Weights of a small transformer language model: 4 heads of 32 (2 for keys and values), normalized queries and keys.
Each number is 128 + 24 x the weight over the matrix's rms, rounded and kept within 0 to 255. Layers, rows and columns count from 0.

# layer 2 MLP up, 256x128, rms 0.411, rows 109-162, columns 0-127
[[164 105 110 154 152 145 101 176 125 129 174 137 108  93 135 148 154 155 115 126  97 134 134 119 183 138 166 139  99 141 155 149 110 145 151 131 147 126 121 171 138 175 137 144 107 142 163 135 100 145  95 135 123  74 158 130 104 145 132 173 157 126  72  80 149 174 117 142 180 100 214 121 103 148 116 121  88 110 143 119 117 133 161 166 178 119 163 123 112 169 179 119 119 135  93 145 126 107 152 142  74  96 143 108 145  98 111 132 134 137 143 116 142  83 171 133 166 185  95 173 111 109 143 168 103 137 137 142]
 [107  81 104  92  85 149 159 121 125 131 104 142 110  99 122 132 136  97 130 127 138 124 169 132 136  97 111 129 127 128  94 138 150 120 132 150 138 107 120 124 134  95 120 138 140  71 137 146 135 132  93 141 165 113 133 118 117  84 112 114 123 125 104 152 123 126 123 168 136 150 123 160 121 163 147 109 109 123 198 150 107 124 102 101 165 100 128 127 115 123  86 120 105 107 133 183 164 130 114  96 137 170 110 142 104 119 156 119  96 126 124 117 113 112 173 121 130 127 122 138 130 133 112 115 121 155 161  91]
 [158  83 113 148 109 169 131 119 113 133 138 105 143 122 126 146 107 155 119 110 152 100 116 102 128  73 112 128 116 138 114 130 161 116 187 136 154  94 138 111 168 127  95 130 161 111 172 144 121 164 106 140 108 113  92 141 113 156 119 103 130 119 122 142 134 104  87 142 129  93  98 100 169 135 117 136 135 103 122 158 168 140  97 138 100 131 114  87 123  92 141 118 133 148 113  97 130 155  95 126 150  99 113 105 101 140 146 147 138 116  99  81  92 149 129 152 162 116 146 137 115 159 125 152 137 165 109 150]
 [149 115 159 150 135 135 130 115 136 141 130 129 115 130 126 104 163 160  99 118 120 117 127 154 157 154 108 125 111 114 132 169 144 156 156 122 173 110 102 108 156 122 121 139  95  95  75 140 110 112 131 127 159 105 112 122 104 155 113 137 124 161  98  99 136 149 116 114 136  84 107 120 142 164 128 169 122 138 136 110  89 140 114 111 105 114 120 111 147 147 158 146 124 148 138 163 111 158 120 131 112 180 119 108 129 142 121 124 130 122 121 139  69 107 125 130 156 128  80 141 142 135 120 113 120 121 126 140]
 [139 147 129 113  77 111 128 115 123 137 186 119  95 125  99 157 153 139 133 119  89 127 100 135 107 106 113 134 147  93  85 111 140 118 126 130  87 107 158  96  92 189 150 168 151 147 157 123 131 123 132 134 128 146  94 126 104 167 128 159 138  95 130 134 153 132 131 122 121 156 128 121 108 125 120 157  87 120 116 127 162 120 145 115 126 101 144 184 149 112 129  97 134 142 145 122 142 109 140 135  82  70 103 130 116 167 139 102 154 121 147 166 126 108 103 147 144 124 112  80 124 116 106 115  98 104 136 101]
 [147 113 144 142 121 169 118 154 149 119 188 135 132 128 129 181  89 143 124 143  57 125 131 114 112 187  96 133  97 107 119 142 136 121 135 124 159 140 121 126 102 132 135 124 103 105 131  91 138 155 140 100 104 140 131 130 169 104 141 131 126 139 148 135 106 138 145 112 105 105 149 120 141 150 158 154 107 133  93 147 118 141  92 119 116 132 120 124 123 106 140 110 121 107 142 182 131 164 124 146 129 144 148 114  90 148 117 168 114  88 112 145 135 130  82 147 142 142 153 109 155 156 111 141 104 134 167 131]
 [184 105 129 170 126 109 137  95 168 124 170 203 121 148 147 124 135 152  93 123 133 129 134 132 197 152 175 127 143 158 131  67 140 113 132  95  91 110  72 131 116 128 155 130 117 111 109  96 126 136  99 134 119 153 158 125  79 153  99 141  84 147 160 133 126 149 169 113 106 153 125 108 157 112 163  84 117 150 114 129 165 147 173  72 117  71 128 122 135 120  69  82 107 135 116 123 103 102 124 123  93 128 180 115  87 103  75 162 153 147 115 102 136 143  95 162  94 121 118 128 115 133 140 123 135 134  99 128]
 [131 121 157 128 141 143 132 101 125 144 106 132 124 131 127 131 111 105 119 123 176 102 124 145 153 122 141 119  96 136 123 126 128 138 122 119 128 109 140  83 135 139  89 160 101 123 152 120 138 123 115 103 130 125 113 141 155  88 114 139 102 165 131 121 186 105 140 125  93 106 149 121 136 101 131 153 155 153  96  94 147  87 128 135 120 126 110 149 140 117 144 128 145 121 137 131 126 145 110  75 132 131 108 132 102 144  96 141 147 115 134 101  88 112  98 160 194 118 126 125 154 148 117 158 138 182 161 106]
 [115  99 139 147 120 108 121 115 123 162 138 138 138 158 136 138  83  90 141 123 153 124 111 131 138 133 144  94 114 123  76 131 125  72 118 121 107 120 139 102 119 115 148  95 142 114 121 154 145 152  74 109  98 106 139 174 136 102  86 114 173 164 108 137 120 120 106 138  95  71 155 106 158 114 113 179 153  91 126 132 104  88 128 128 159 126  48 107 131 139 166 103 134 148 138 124  37  78 137 180 122 122 131 131 105 122 121 135  88 154  97 142 197 145 103 140 144  96 121 137 137 157 136  99 159 149 145  99]
 [128 128 141 110 150 119 140 156 143 147 140  93 157 112 131 120 145 138 134 145  90 127 125 133 144 152  94 105 139 125 118 111 152 156 132 161 109 137 138 152 153 105 121  63 187 143 136 132 119 160 107 128 133 145 147 159 164 107 125 145 169 131 122 115 133 107 150 131 124 129 151 100 134 173 113 193 126 134 169 148 113 119 151  99 117 131 104 136  95  82 102 129 136 159 103  88 138 171 104 114  97  85  76 130 124 155 146 169 128  92 110 105 133 119 122 161 159 136  95 150 116 125 142 112 147 136 136 120]
 [107 146 134 136 114 132 120 147  96 145 121 119 171 133 148 147 129 120 146  98 129  98 144 143 121 124 137 135 149 121 156  86 113 116 119 128 144 136 109 114 137 118 130  93  95 179 144 175 129 129 126 170 101  99 116 118 128 139 109 179 188 145 106 176 167 124  87 141 129  77 136 110 194 135 110 165 120 122 127 135 167 112 173 127 133 116  89 132 140 102 122 132 119 129 140 141 153 151 120 143 141 134 147 145 119 113 166 131  94 126 131 132 101 150 130 126 134 143 125 143 133 132 114 139  75 122 111 162]
 [147 196 127 120 112  78 149 113 124 172 142 132 120 133 130 142 108 117 128 106 143 124 135 117 122 138 114  95  77 140 101 126 128 139 148 139 133  91 135 169 116 140 106 127 156 115 154 133 119 140 135  99  66 139 113 133  89 128 142 136 149 137  84 102 154  89 140 139 108 130 135 101 143 132 161 102 162 177 142 120 130 141 135 169 142  89 184 146 139 138  76 124 104 117 140  78 120 157 135  89 140 183 165 122 109 158 127 120 143 116 132  93 131 122 100 139 144 131 142 100 131 110 143 101 194 108 135 153]
 [135 148  92 143 126 116 137 153 146 128 156 139 124 122 122 123 143 141 143 105 112  98 118  84 109 102 104 132 118 134 146  82 140 111 136 120 142 117 135 156 101 131 110 144 126 128 120 124 130 135 139 136 131  93  96 148 121 134 135 114 159 120 127 128 116 144  96 116 145  70 129 115 132 136 111  90 101 145 151 152 128 120 112 149 129 105 115 124 136 160 147 142 119 164 104 112 147 102 142 140 160 124 127 144 131 137 155 145 112 130 111  91 150 137  80 112 127 156 146 138 172 113 150 122 109 131 120 131]
 [130 125 138 137  96 170  97 138 159  85 145 140 143 146  96 142 121  84 129 154  83 138  93 132 113 164 114 124 136 142 137 120 120 109 112 115  84 127 131  78 113 186 114 112 112  98 124 132 151 144 134  87 105 109  87 169 128 151 129 102 153  98 110  86 118  97 141  94 131 118 116 122 110 151 120 108 137 137 131 107 160 141  99 121 138 122 158 149 127 187 138 118 159 155 118 154 134 147 164 150 166 112 132 139 137 143 108 119 113 112 155 124 143 103 118 180 118 133 151 125  82 121 100 108 113 150 145 116]
 [147  97 152 148 138 123 104 147 148 137 152 140 150 147 118  99 139 118 131 129 118 120 103 172 136 110 135 107 129  90 147 126 152 159 126 166  94 122 140 108 119 143  96 141 150 133 174 135 138 117 123 123 163 129 147 131 127  89 144 147 101 115 141 129 121 139 128 133 140 117 144 147  71 132  98 145 130 108 130 110 125 103 139  75 138 132 177 130 146 140 133 110 162 156  92 135 136 124 116 135 133 163 144 123 120 116 134 119 152 144  99 149 139 139 152 111 124 106 104 115 142 113 118  97  76 138 134 130]
 [128 136 105 126 124 131 113 154 152 110 108  84  94 111 142 177 140 103  86 125 122 154 131 129 123  98 122 122 105 145 150 106 150 111 140 150  91 138 120 144 146  99 114 180 148  80 125 103 107 131 111 135  67 125 115 172  98 172  82 115 106 189  93 153  79 126 135 127 107 146 147 119 104 118 117  95 109 106 163  91 111 110  98 120  96 139 140  97 130 105 132 119 110 109 141 128 177 161 149 151 130 153 136 167 102 145 155 130 155 127 121 108 140  88 157 122 135 152 127 120 131 178 109  86 138 149  74 117]
 [134 131  79 126 166 135  95 100 161 145 177  89 149  93 131 150 139 153 169 122 197 154 125 145 115  85 109 188 124 121 112 161 110 153 158 144 139 184 120 132 104 172 141 120 117 131 132 114 172 126 177 105 177 181 124 110 111  97 113 130 139 120 124 141 121 146 173 135 136 170 127 126 121 170 133 108 132  95 136 122 150 179 148 120 114 109 147 108 170 114 111  62 119  93 159 147 108  85 117 158 157 153 197 136 163 104 137 138  89 169 133 128 115 120 152 171 154 165 102 131 106 130  93 131 134 118 152  79]
 [128 101 153 169 135  96 110 136 126 105 122 118 116  94  91 105 128 125 126 162 117 140 143 161 136 143 162 156 128 160 148 145 128 108 163 145 122 147 103  94 171 105 145 152 159 155 105 110 189 129 114 124 115 128 121 106 137 145 136 124 154  77 138 130 109 126 142 135 129 123  97 109 179 110 126  97 101 148  91 101 108 157 128 131  92 130 110 159 125  99 124 152 108 156 107 137 131 130 110  85 139 139 152 141 134 133 144 142  98 176 133  91 105 117 145 140 119  84 130 119  89 130  82 134 118  96 111 125]
 [112  76  90 116 173 135 115 154 139 163 124 194 129 129 123 111 120 139 120 103 136 105 122 178 126 129 167 129 127  92 158  92 175  97 153 132 118 146 134  92  90 119 158  96 117 127  68 170  93 152 117 129 126 137  87 113 111 109  99  84 170  93 134  96 168 148 118 179 146 149 139  95 144 101 143 108  64 115  98  85 164  87 176 117  89 117 113 171 132 143 115  88 158  88 168 122 124 171 126 115 148 181 120  77 162 133 114 124 130 141 112 196 157 127 131  77 148 142 138 176 127 122 141 178 135 140 127 158]
 [157 119 124 121 130 101 184 117 124 126  93 167  82 114 133 174 133 113  92 138 169 159 114 107 102 117 140 149 134 124 118 117 136 102 122 166  99 131 100 152 130 124 181 129 152 142 118 124 105 121 107 135 115  86  91 147 104 139 110 147 147 111 151 111 111 112 143 154 126 124 137 124 135  71 116 132 125 144 155 114 158 128  92 122 127 122 112 151 115 157 122 147 146 124 109 137 128  98 156 116 159 162 153 111 119 138 100  90 128 160 154 123  69  97 116 123 100 132 124 106 175 105 140 127 122  93  85  77]
 [132 108 122 140 110  71 156  89 148 118 100 168 133 139 110 102 141 157 118 122 105 100 156 126 173 136 126 120 134 121 139 135 125  99 123 106 158 103 139 173 165 147 118 119  93 125 102 142 137 115 141 105 150  97 151 119  87 129 119 115 110  60 138 153  84 123 174  92 113 148 150 154 104 146 141 107 100 144 136 119 117 121 132 127 116  67 138 148 151 101 171 123 110 114 167 174 116 151  98 128 101  68 117 140 121  95 156 147 138 105 111 143 140 130 122 134 107 111 125 126 165 174 131  93 144 114 154 113]
 [ 85 122 114 146 164 129 104 154 132 138  91 117 133 139 116 127 118 178 115 129 159  95 146 134 106 163 138 157 106 104 118 170 108 126  88 106 143  98 115 135  92 137 138 102 105 147 103 173 141 121 161 114  97 118 123 125 141  98 126 131 129 174  94 144  86 119 126 118 165  98 174 139 125 131 195 136 141 135 107 129 125 162 109 133 137 146 122 143 144  92 132 107 132 131 100 168 169 152 100 119 164 173 139 116 127 135 122 129  97  71 115 152 143 134  95 142 131 114 141 124 140 124 120 156 134 153 123 134]
 [ 89 175 124 135 105  98 100 134  97 128 114 122 124 119 175  93 144 117 110 181  83 118  94 138 148 105 160 146 154 110 119 103 123 146 104 118 122 102 102 119 141 128  46 125  99 138  93 109 141 160 133 113  95 108 100 132 132 108 110 115 137 126 123 121 152 187 103 161 145 129 128 132 144 125  98  84 129 131 156 113 112 123 130 129  89 121 124 163  95 144 141 129 141 138 151 137 103 124 121 180 151 156 135 121 121 137 146 132 144 112 164 120 148 105 111 125  81 156 109 173 114 114 101 143 123 109 103 139]
 [132 137  94 117 153 141 121 102 117 155 127 117 124 131 153 171 128 113 128 139 125 126  99 136 126 102  88  95  79 157 150 123 124 166 164 104 144 133 123 150 116 164 140 152 127 130 136 107 134  92 129 187 146 100 158 129  92 116  90 162 134  97 135 150 116 158 164 106 156 160 127 154 132 163 107 108 151 162 107  91 126 106 109  94 126 123 149 126 148  96 108 168 105 154 151 133 131 100 112  90 110 171 108 132 138 100 120 140 150 158 122  86 124  74 110 133 113 113 119 171 140 112 138 162 135 130 130 138]
 [144 181 100 142 152 108 111 129 129 107 123 173 141 114 110 155 128 163 135 106 133 118 126 125 136 158 172 134 109 159 128  99 116 143 136 138 183  76 103 140 121 148 130  96 146  96  95 180 117 106 135 147 122 134 122 130 173 146 113 129 149 162 141 152  97 147 123 106 123 143 139  94 171 147 145 143 149  66 152 117 135  79 138 121 139 163  93 141 150 105 128 111 130 173 138 113 121 151 134 166 119 109 138 163 101 160 121 116 126  80 142 120 190 164 157 169 148  80 189 101 123 152  98 103 117  52 119 178]
 [112 101 118 137 103 142 126 138 138 131 135 191 132 141 157 116 126 131 122 102 116 143  63 101 160 144 159 171 106 162 111 109  99 121  88 158 170 140 163 142 120 147 171 137 130 109 144 111 150 109 105 145  84 134  67 146 119 138 158 116 180 129 134 135 130 117  55  71  58 113  81 152 109 160 148 149 113 121 158  99 113  96 151 115 136 137 134 156 167 143 132 184 142 134 121 110  79 122 154  95 132 159  98 117 117 121 127 102 120 142  94 152 117 122 113 110 112  96 154 130 165 134 159 183 101 137 135 190]
 [105 138 124 141 117 124 108 133  78 105  90 119 178  86 115 162 147 114 159 122 149 118 125 134 129 104 141 120 156  86 156 108 138 152 162 172 175 109 123 146 136 104 117 130 124 125 145 136 149 162 134 126 116 111 144 155  85 154 136 142 174 110 108  76 124 131 119 134 145 121 122 149 121 161 179 140 131 141 172 148 110 143 123 162 120 108 127 116 166 141 121 137 109 186 115 122 153 123 104 113  99 149 105 140 141 140 115  86 171 134 155 143 156 138 120 154 111 142 130  90 125 121 140 131  55 101 139 100]
 [117 122 119 102 109 156 148 198 131 138 177 141 152 137  74 120 154 118  90 155 138 112 165 109 130 105 124 129 113 120 111  84 107 138 101 165 163 146 131  91 130 131 133 138 116 146 133 167 167 141 120 132 117 133  98 106 127 109 154 111 154 115  98 122 136 119  77 149 102  88 208  95 130 106 183 106 117 118 106  83 146 130 134 143 130  90 113 120 133 134 144 129 101  80 106 130 100 119 105 131 126 120 165 138 108  91 156 128 157 138 119 138  84 121 115 114  84 140 151 161 116 145 139 132 113 135 128  91]
 [133 156 107 106 145 129 125 107 117 158 142 160 125 135  90 130 104 130 110 128  96  83 113 128 119 180 122 142 138 138 185 126 147  78 102 104 133 147 106 154 148  83  88 102 132 133 119 103 116  85 133 143 118 127 122 141 161 158 101 129 135 138 134 174 131 100 114 109 152 145 135 120 180 106 135 177 117 136 161 134 147 128 127 167 133 161 128 141 119 102 104 119 102 132 153 118 107 157 167 117 154 107 140 117 178 120 139 105 116 156 120 144 152 119 132 148 130 134 106  96 127 166 186 130 137 115  85 124]
 [ 74 114 163 165  95  96 149 154 138 159 107  95 182 101  89 176  75 121 153 112 125 112 107 137 119 169 136 148 191 105 113 163 120 101 153 149 153 136 117 119 120  84 120  97 117 114  72 161 138 152 115 138 172 167  87 147 150 101 138 127 131 104 169 185 126 159 103 155 100 129 154 125 188 116 124 131 159 172 187 107 141 104  85 135 138  83 143 132 132 111 156 169  94 118 124 136 120 158 116 142 128 106 131 194 122 133 127 128 145 126  87 125 129 101 107 155 104 163 146 120 125  94 155 174  99  85 100 158]
 [116 151 150 147 100  85 111  74  81 101 113  97 112 117 129  74 112  86 138 125 155 155 154 140  89 136 154 119 143 139  93 146 115 112 172 119 102 108 101 157  97 131 139  84 132 120 156 183  65 148  89 123 158 117 126 110 171 110 125 121 145 112  90 124 152 130 105 112 165 132 132 146  99 126 123 167 176 158 111 136 161 141 151 130 122 120 101 141 151 143 122 135 127 175 122  76 145 111 136 117 133 102 132 119 142 116 115 124 133 148 183 149 142 130 144 123 141 104 111 127 139 114  96 197 131 158 109 143]
 [171  92  90  96 141 125 148 104 159  72 133  89 142 123  98 119 117 131 133 146 135 152 144 129 169 124 124 134 122 101  77 151 153 141 138 122 103 126 147 123 135 136 102 131 128 122 106 125  92 160  86 122 144 125 110 106 144 123  87 142 118 108 166 146 128 103 120 129 141 152 120 104 102 191 101 129 130 144 128 102 129  81 144 152 112 109 132  93 105 123 151 145 134 168 124 146 103 126  88 108  99 122 141 116 116 167 132 129 115 142 132 156 148 112 129 132 114 144 173 106 115 186 120 108 149 100 127 101]
 [157 119 140 108 138 143 127 117 155 169 119 100 162 117 170 121 121  99 134 145 139 153 127 102  95 148 124 145 156 116  99 154 128 176 144 139 119  94 121 146 130 119 109 148 128 107 117 126  89  99 170 112 117 156 105 112 139 101 128 127  96 165  73  81 163 159 121 120  85  78 112 156  84 101 138 160 156 129 110 104 111 135  92 140 155 170 142 149  94 118  86 128 133 133 113 149  93 116 141 119 122 179 114 146  79 167 107 173 153 151 154  85  80 140 187 155 124 114 135 131 119 145 106  87 148 117 141 146]
 [141 163 125 135 172  92 128 102  94 112 165 144 140  94 119 139  77 117 121 146 173 112 133  98 155 114 147 114 119 133 141 148 127 101 122 131  94 102 122  85 150 104 131 122 148 129 109 136 127  57 146 108 114 121 147 164 136 132 167 148  94 164 157 173 178 127 148 164 133 116 134 128 146 144 123 138 147 131 147 113 133 137 207 193 121 150 125 148 126 136 113 146 103 151 113 168 129 138 138 132 135 108 145 141 180 130 122 114 150 141 110 143  91 111 112 101 126  86 165  78  75 157 101 133 101 139 143 133]
 [121 157 123 164 135  82 148 106 110 155 132 132 124 135 105 104 135 130 104 108 134 155 120 146 109 141 108 121 132 129  98 100  80 137 126 138 149 146 151 144 120 190 142 159 116 123 121  92 117 124 163  80 134 144 182 103 174  65 140 103  98 166 126 135 101 141 155 102 167 139 121 133 116 129 155 128 158 150 112 107 187  84  94 111 128 124 122 159 150 106 151 112 161 122 133 129 126 141 149 146  95 134 101 122 198 136 111  99 147  64 108 183 124 141 133 141  98 132 126 140 126 103 116 142 107 118 171  93]
 [190 118 124 126 164 127 129 136 163 132 142 127  91 140 150 113  83 147 125  98 127 120 142 146 127 191 160  84 117 159  93 157 101 158 106 118 144 124  85 102  99 115 170 100 138 168 127 129  92 151  99 175 172 129 136 128  69 121 134 108 169 136 128 124 107 136 170 174 114 131 112 138 104 114 169 127 148 101 131 129 136 143 101 165 105 118 139 124  77 122 106 116 130 135 120 125 108 102  90 106 114 131  87 127 113 110 170 167 132  88 118 129 118  95 116 168 139 110  96 145 105  78 108 193 121  87 105 140]
 [140 131 150 137 125  94 107 104 124 146 143 175 143 144 145 114 111 102  83  95  83 135 103 112 167 114 132  92 135 155 156  60 117 119 118  97 105 130  87 130 112 127 127 129  91  95 137 145 139 145  66 140  99 134 150 134 109 150 141 159 154 113 170 135 144 169 106 160 130 202 152 116 154 161 124  95 136 123 142 102 133 103 129  97 124 141 156 137 142  95 145 131 158 101  91 126 127 121 139 114 135 142 134 124 158 146 161 102 114 123 108 112 158 119 110 117 113 133  95 108 116 138 112 151 172 117  98 123]
 [125  93 158 153 174 129 149 145 140 124 116 116 133 108 147 132  90 124 142 100 160 136 155  86  84 133 163 121 140 108 143 112 135 118 149 125  91 117 162 149  97 146 142 117 138 177 162 131 128  92 131  84 122 145 152 109 128 132 113 144  95 100 136 112 103 147 147 114 122 130 137 134 138 117 142 143 130 109 147  86 134 157 112 102 131 149 136 105 119 127 109 135 126 107 108 110 135 116 117 178 164 105 168 130  86  74 132 113 117 135 125 119 106 163 114  96 103 157 139 115 149 149 131 112 139 154 151 109]
 [155 127  96 104 117 122 132 144 111 114 143 130 137  99 124 116 149 103  80 147 156 140  85 141 100 135 139 116 158 130 121 102 145 118 122 154 172 174  92 148 161 143 174 145 146 140 119  92 187 140 116 136 159 145 118 126  99 156 142 108 141 157 114 142 149  98 114 122 142 121 138  97 110 112 155 126 115 147 135 115 149 135 155 119  95 151 119 177 120  95 161 105 163 140 127 122 109 178 153 150 150 104 109 152  95 132 112 128 109 109 132 140  77 136 187 110 127 120 116 132 139 143 113 100 124 124 100  99]
 [138 112 180 143 123 126 129 125 134 173 156 140  77 158 141 108 145 139 150 133 105 133 132 115 124 137  99 117 155 119 128 122 147 147  99 120 138 131 105 146 110 145 137 151 143 153 137 199 158 173 123 124 172 121 157 131  76  82  89 145 130 104 115 167 149 120 150 126 170 153 194 139 130 135 130  95 150 119 111 160 120  89 121 123 115  91 124 115 131 176 123  99 139  87  76 135 150 126 120 137 141 117 104 133 138 137 153 106 121 101 158 124 138 135 148 149 107 146 126 111 170 142 116 157 118  81 143 116]
 [129 133 120 110 141 129  80 162  85 121  99 100 117 140 145 143 127 108 115 197 120  86 158 135 122 138 161 119 132 100 151 127 102 124  60  90 167 118 141 103 179 147 112 139 146 137 111  99 116 111 106 127 168 127 100 104 133 153 115 105 150 132 101 107  94  76 146 144 112 166 121 148 136 142 125 109 164 136 165 116 120 128 119 100 168 193 137  96 111 161 148 176 163 125 130 126 154 164 156  86 140 148  90 173 100  99  81 112 114  83 136 145 171 123 142 150 130 129 111 130 149  97 146 170  93 116 179  93]
 [145 198 176 129 101  96 148 119 118 107 120 106 122 107 126 157 175 117 135 137 133 135  90 128 138 115 206 108 142 143 127 172 129 115 123 131 105 136 124  88 132 113 133 150 111 100 136 154 129 131 126 144 147 133 125 150 153 136 150 125 134 115 103 126 131 133 151 129  98 170 131 135 134 135 154 130 138 124 169 124 149 161 156 138 152 133 137 146 102 143 131 105 180 140 133 159  89 145 134 108  99 119 140 119 138 130 100 141 117 102 148 108 155 117 141 159 154 185 123 118 139 119 136 145 105 118 134  98]
 [163  78 136 121 123 149 134 131 138 113 115 139 134  63 156 107 149 124 121 161 160 132 136 133 170 145 147 160 116 100 111 131 144 152 106 108 131  79 113 106 104 142 158 139 160 140 103 124 144 177 101 154 142 149 142 138 151 114 155 168 110 124 132 107 135 157  99 131 103 103 120 119  91 141 114 112 139 107 129 118 144  98 106 107 146 165 157 132 142 127 114 178 139 143 139 103 161 132 149 205 133 104  90 145 106 128 111 103 102 115 108 151 138 108 145 112 124 137 137 119 137 126 143  93 146 178  85 141]
 [118 130 135 116 174 132 101 146 130 118 115 182 169  95 132  70 134 105 158 111  87 154 111  89 163 102 118  76 133 113 131 121  56 131  68 110 112 127 114 104 138 192 158 127 171 158 163 108 123  97 101 115  87 118 141 147 156 107 131 112 141 107 137 154 179 125 167 136 149 116 110 122  99 125 147 107 124 147 121 156 177  85 132 121 156 157 169 157 138 164 156 114 134 168 157 125 148  70  90 176 117 132 133 189 141 167 136 138 111 131 116 149 149 126 148 153 119 150  94 134 129 132  92 144 117 129 139  95]
 [ 98 154  90 108 111 127 182 109 100 132 143  86 151 145 163  94 181 126  93 126 128 150 148  91 158  93 206 108  97 146 139  81 149 155 159  48  98 129 137 114 124 140 105 170 112 102 119 118 146 121 113 114 101  95 137 150  96 140 107 166 124 102 137 112 187 115 116 137 111 124 115 112  97 158 110  98 104 152 120 117 124 130 107 168 155 156 136 102 124 147 143 127  84 163 109 122  85 125  94 128 142 162 156 112 165 126 142 149 103 124 143 122  98 120 147 141 145 162 139 141 160 110 134 156 123 133 151 127]
 [129  97 118 126 123 117 149 109 114  99 160 131 113 135 131  49 131 143 145 108 158 101 104 132 136 135 129 100 140 113 147 143 126 139 151  87 108 133 139 150 157 148 154 138 132  88 125 112 128 108 110 118 130 148 150 117 113  98 133 113 112 120 162 105 155 134 122 151 143 156 109 128 119 120 105 133  96 133 139 125 146  79 129 137 122 168 104 114 142 125 109 150  94  84 147 138 116  83 135 115 113 130 108 122 145 128 103 120 127 163 129 123 123 154 126 120 159 117 145 137 128 100 136 156 145 107 157 100]
 [ 94 108 155 152  89 101  89 113 147 114 132 102 160 129 115 118 114 153  91 122 146 149 102 122 115 123 126 116 163 155  98 138 105 108 105 154 139 119 152 103 129 143 107 112 147  56  93 146 152 124 146 108 160 143  75 102 143 125 120 133 133 119 132  97 135 137 122 100 133 145 117 112  93 176 144 128 107 117 133 168 125 118  80 124 183  68 108 160 125 193 136 146 135 108 151  99 123 113 113 129 135 138 149 130 153 124  93 132  99 119 126 135 167  93  75 171 135  91 137 112 111 123 103 128 105 119 118 101]
 [152 106 156 155 114 124 185 185 105 147 103 101 132 120 106 109 151 158 130 117 120 131 165 119 105 132 157 184 138 143 176 130 121 133 130 142 141 136  96 141 132 107 160 127 107 161 175 121 104 156 109 120 156  95 129 131 118 169 142 117  90  88 143 162 140 106 147 106 156 121  84 117 155  95 127 189 124 123 137  80 118 167 136 136 106 113 154 114 125 144 147 156 120 173 126 149 111 155 136 135 131  96 142 149 128  92 116 108 137 153 123 169 119 137 153 139 135 160 133 135 137 131 113  93 111 104 139  89]
 [107 102  95 105 117 122 156  96 127 147 130  90 128 167 150 108 107  58 172 136 174 141 118 114 165 124 111 119 157 141 105 136 118 103 130 158 110 170 155 133 178 121 127 146  92 133 147 101 141 130 162 141 124 102 112 134 139 116 122 128 149 151 124 143  77 117 130 153 109 156 105 183 119 143 101 125 138 101 109 110 117 160 104 103  91 101  93  88  76 139 186 117 100 101  58 170 124  75 133 145 164  90 115 149 131  45  80  78 150 144 135 176 124 136 116 107 161 162 141 141 102  76 155  94  95 123 159 172]
 [126 135  68 124 142 127  98 107 130  94 107 120 157 113 160  73 122  99 132 104 109  89 137 120 147 141 153 128 122 107 171 106 115 128 117  94 147 110 132 103  99 131 134 117 103 108 121 113  85 125 108 167 170 119 159 135 130 151 154 144 106 144 156 133 153 147 160  95 115 148 135 151 118 125 136 177 142 114 109 111 141 138 132 132 107 154  75 129 153 116 102 129 113 155 136 133 189 112 127 185 117 116 162 105 129 110 178 122 121 116 165 124 122 157 113 170  99 140  58 137 136 144 100 126 131 129 130  89]
 [155 174 146 131 171 116 106 145  66 171 154  99 116 104 113 145 184 115 135 119 112 140 173 143 155 139 127 126 150 156 148 113  91 120 114 134 111 112 116 124 143 134 139 123  86 102 112 106 108 166 123 159 104  98 144 161 159 159 118 113 148 123 140 117 148 131 137  96 139 121  96 160 130 119 106  93 124 150 125  75 119 114 156 130 154 158 104 112 145 129 146 112 135  97 149 153  81 139 153 131 132 102  96 146 124 151 132 116 115 152 135 163 109 113 191 109 120 142 149 111 148  98 146 105 131 141 124 123]
 [116 133 113 144 190 144 144 150 114  80 114 142 134 105 117 131 112 112 152 101 131 131 144 141 130 117  99  90 130 155 132  99 133 107 115 121 130 130 132 122 151 164 159 150 134 138 130  95 115 146 123 145  70 126 162 138  95 111 118 102 151 145 116 144  76 107 151 115 115 141  91 120 134 133 148 161 187 170 115  96  92 157 167 127 134 142 109 156 169 135 120 155  99 122 155 133 144 130 151 162 137 129 141 144 127 169 148 133 170 143 117 146 162 155 111 145 125  94 127  94  86 111  97 169 114 130 124 142]
 [129 139 123 133 140 184 130 146 117 137 140 153 110 142 100 140 121 138 113 139 108 114 125 139 133 146 120 113 114 122 178 117 102 145 124 111 133 166  99 125 148 126 125 105 109 122 120 144 116 114  70 152 141 142 148 111 127 130 122 163 162  93 147 100 154 145  93 165 133  89 110 158 156 125 157  75 112 108 153 122 139 126 161  64  94 103 144 136 140 151 125 135 101 141 103 122 127 166 107 147 143 149  88 121 136 143 138  94 131 123  76 142 120 106 137 146 133 138 143 126 139 150 153 128  74 103 100 151]
 [106 129 157 142 113 153 128 137  84 102 148 163 139 164 134 146  78  78 159  95 141  98 145 132 136  98 153 153 142 143 167 141 144 147 182 141 153 147 137 135  96 127 106 128  93 151 142 131 112 102 144 152 128 126 173 102 121  99 109 138 114 134 118 118 102  97 146  86 113 122 154 184 121 135 115 108 120  83 134 119 154 111  83 129 106 130 158 141 137 137 195 144  94 117 134 149 152 121  97 135 107 164 135 143 104 116 123 114 132 171 114 118 143 123 109 101 111 151 133 163 153 104 160 166 116  78 141 124]]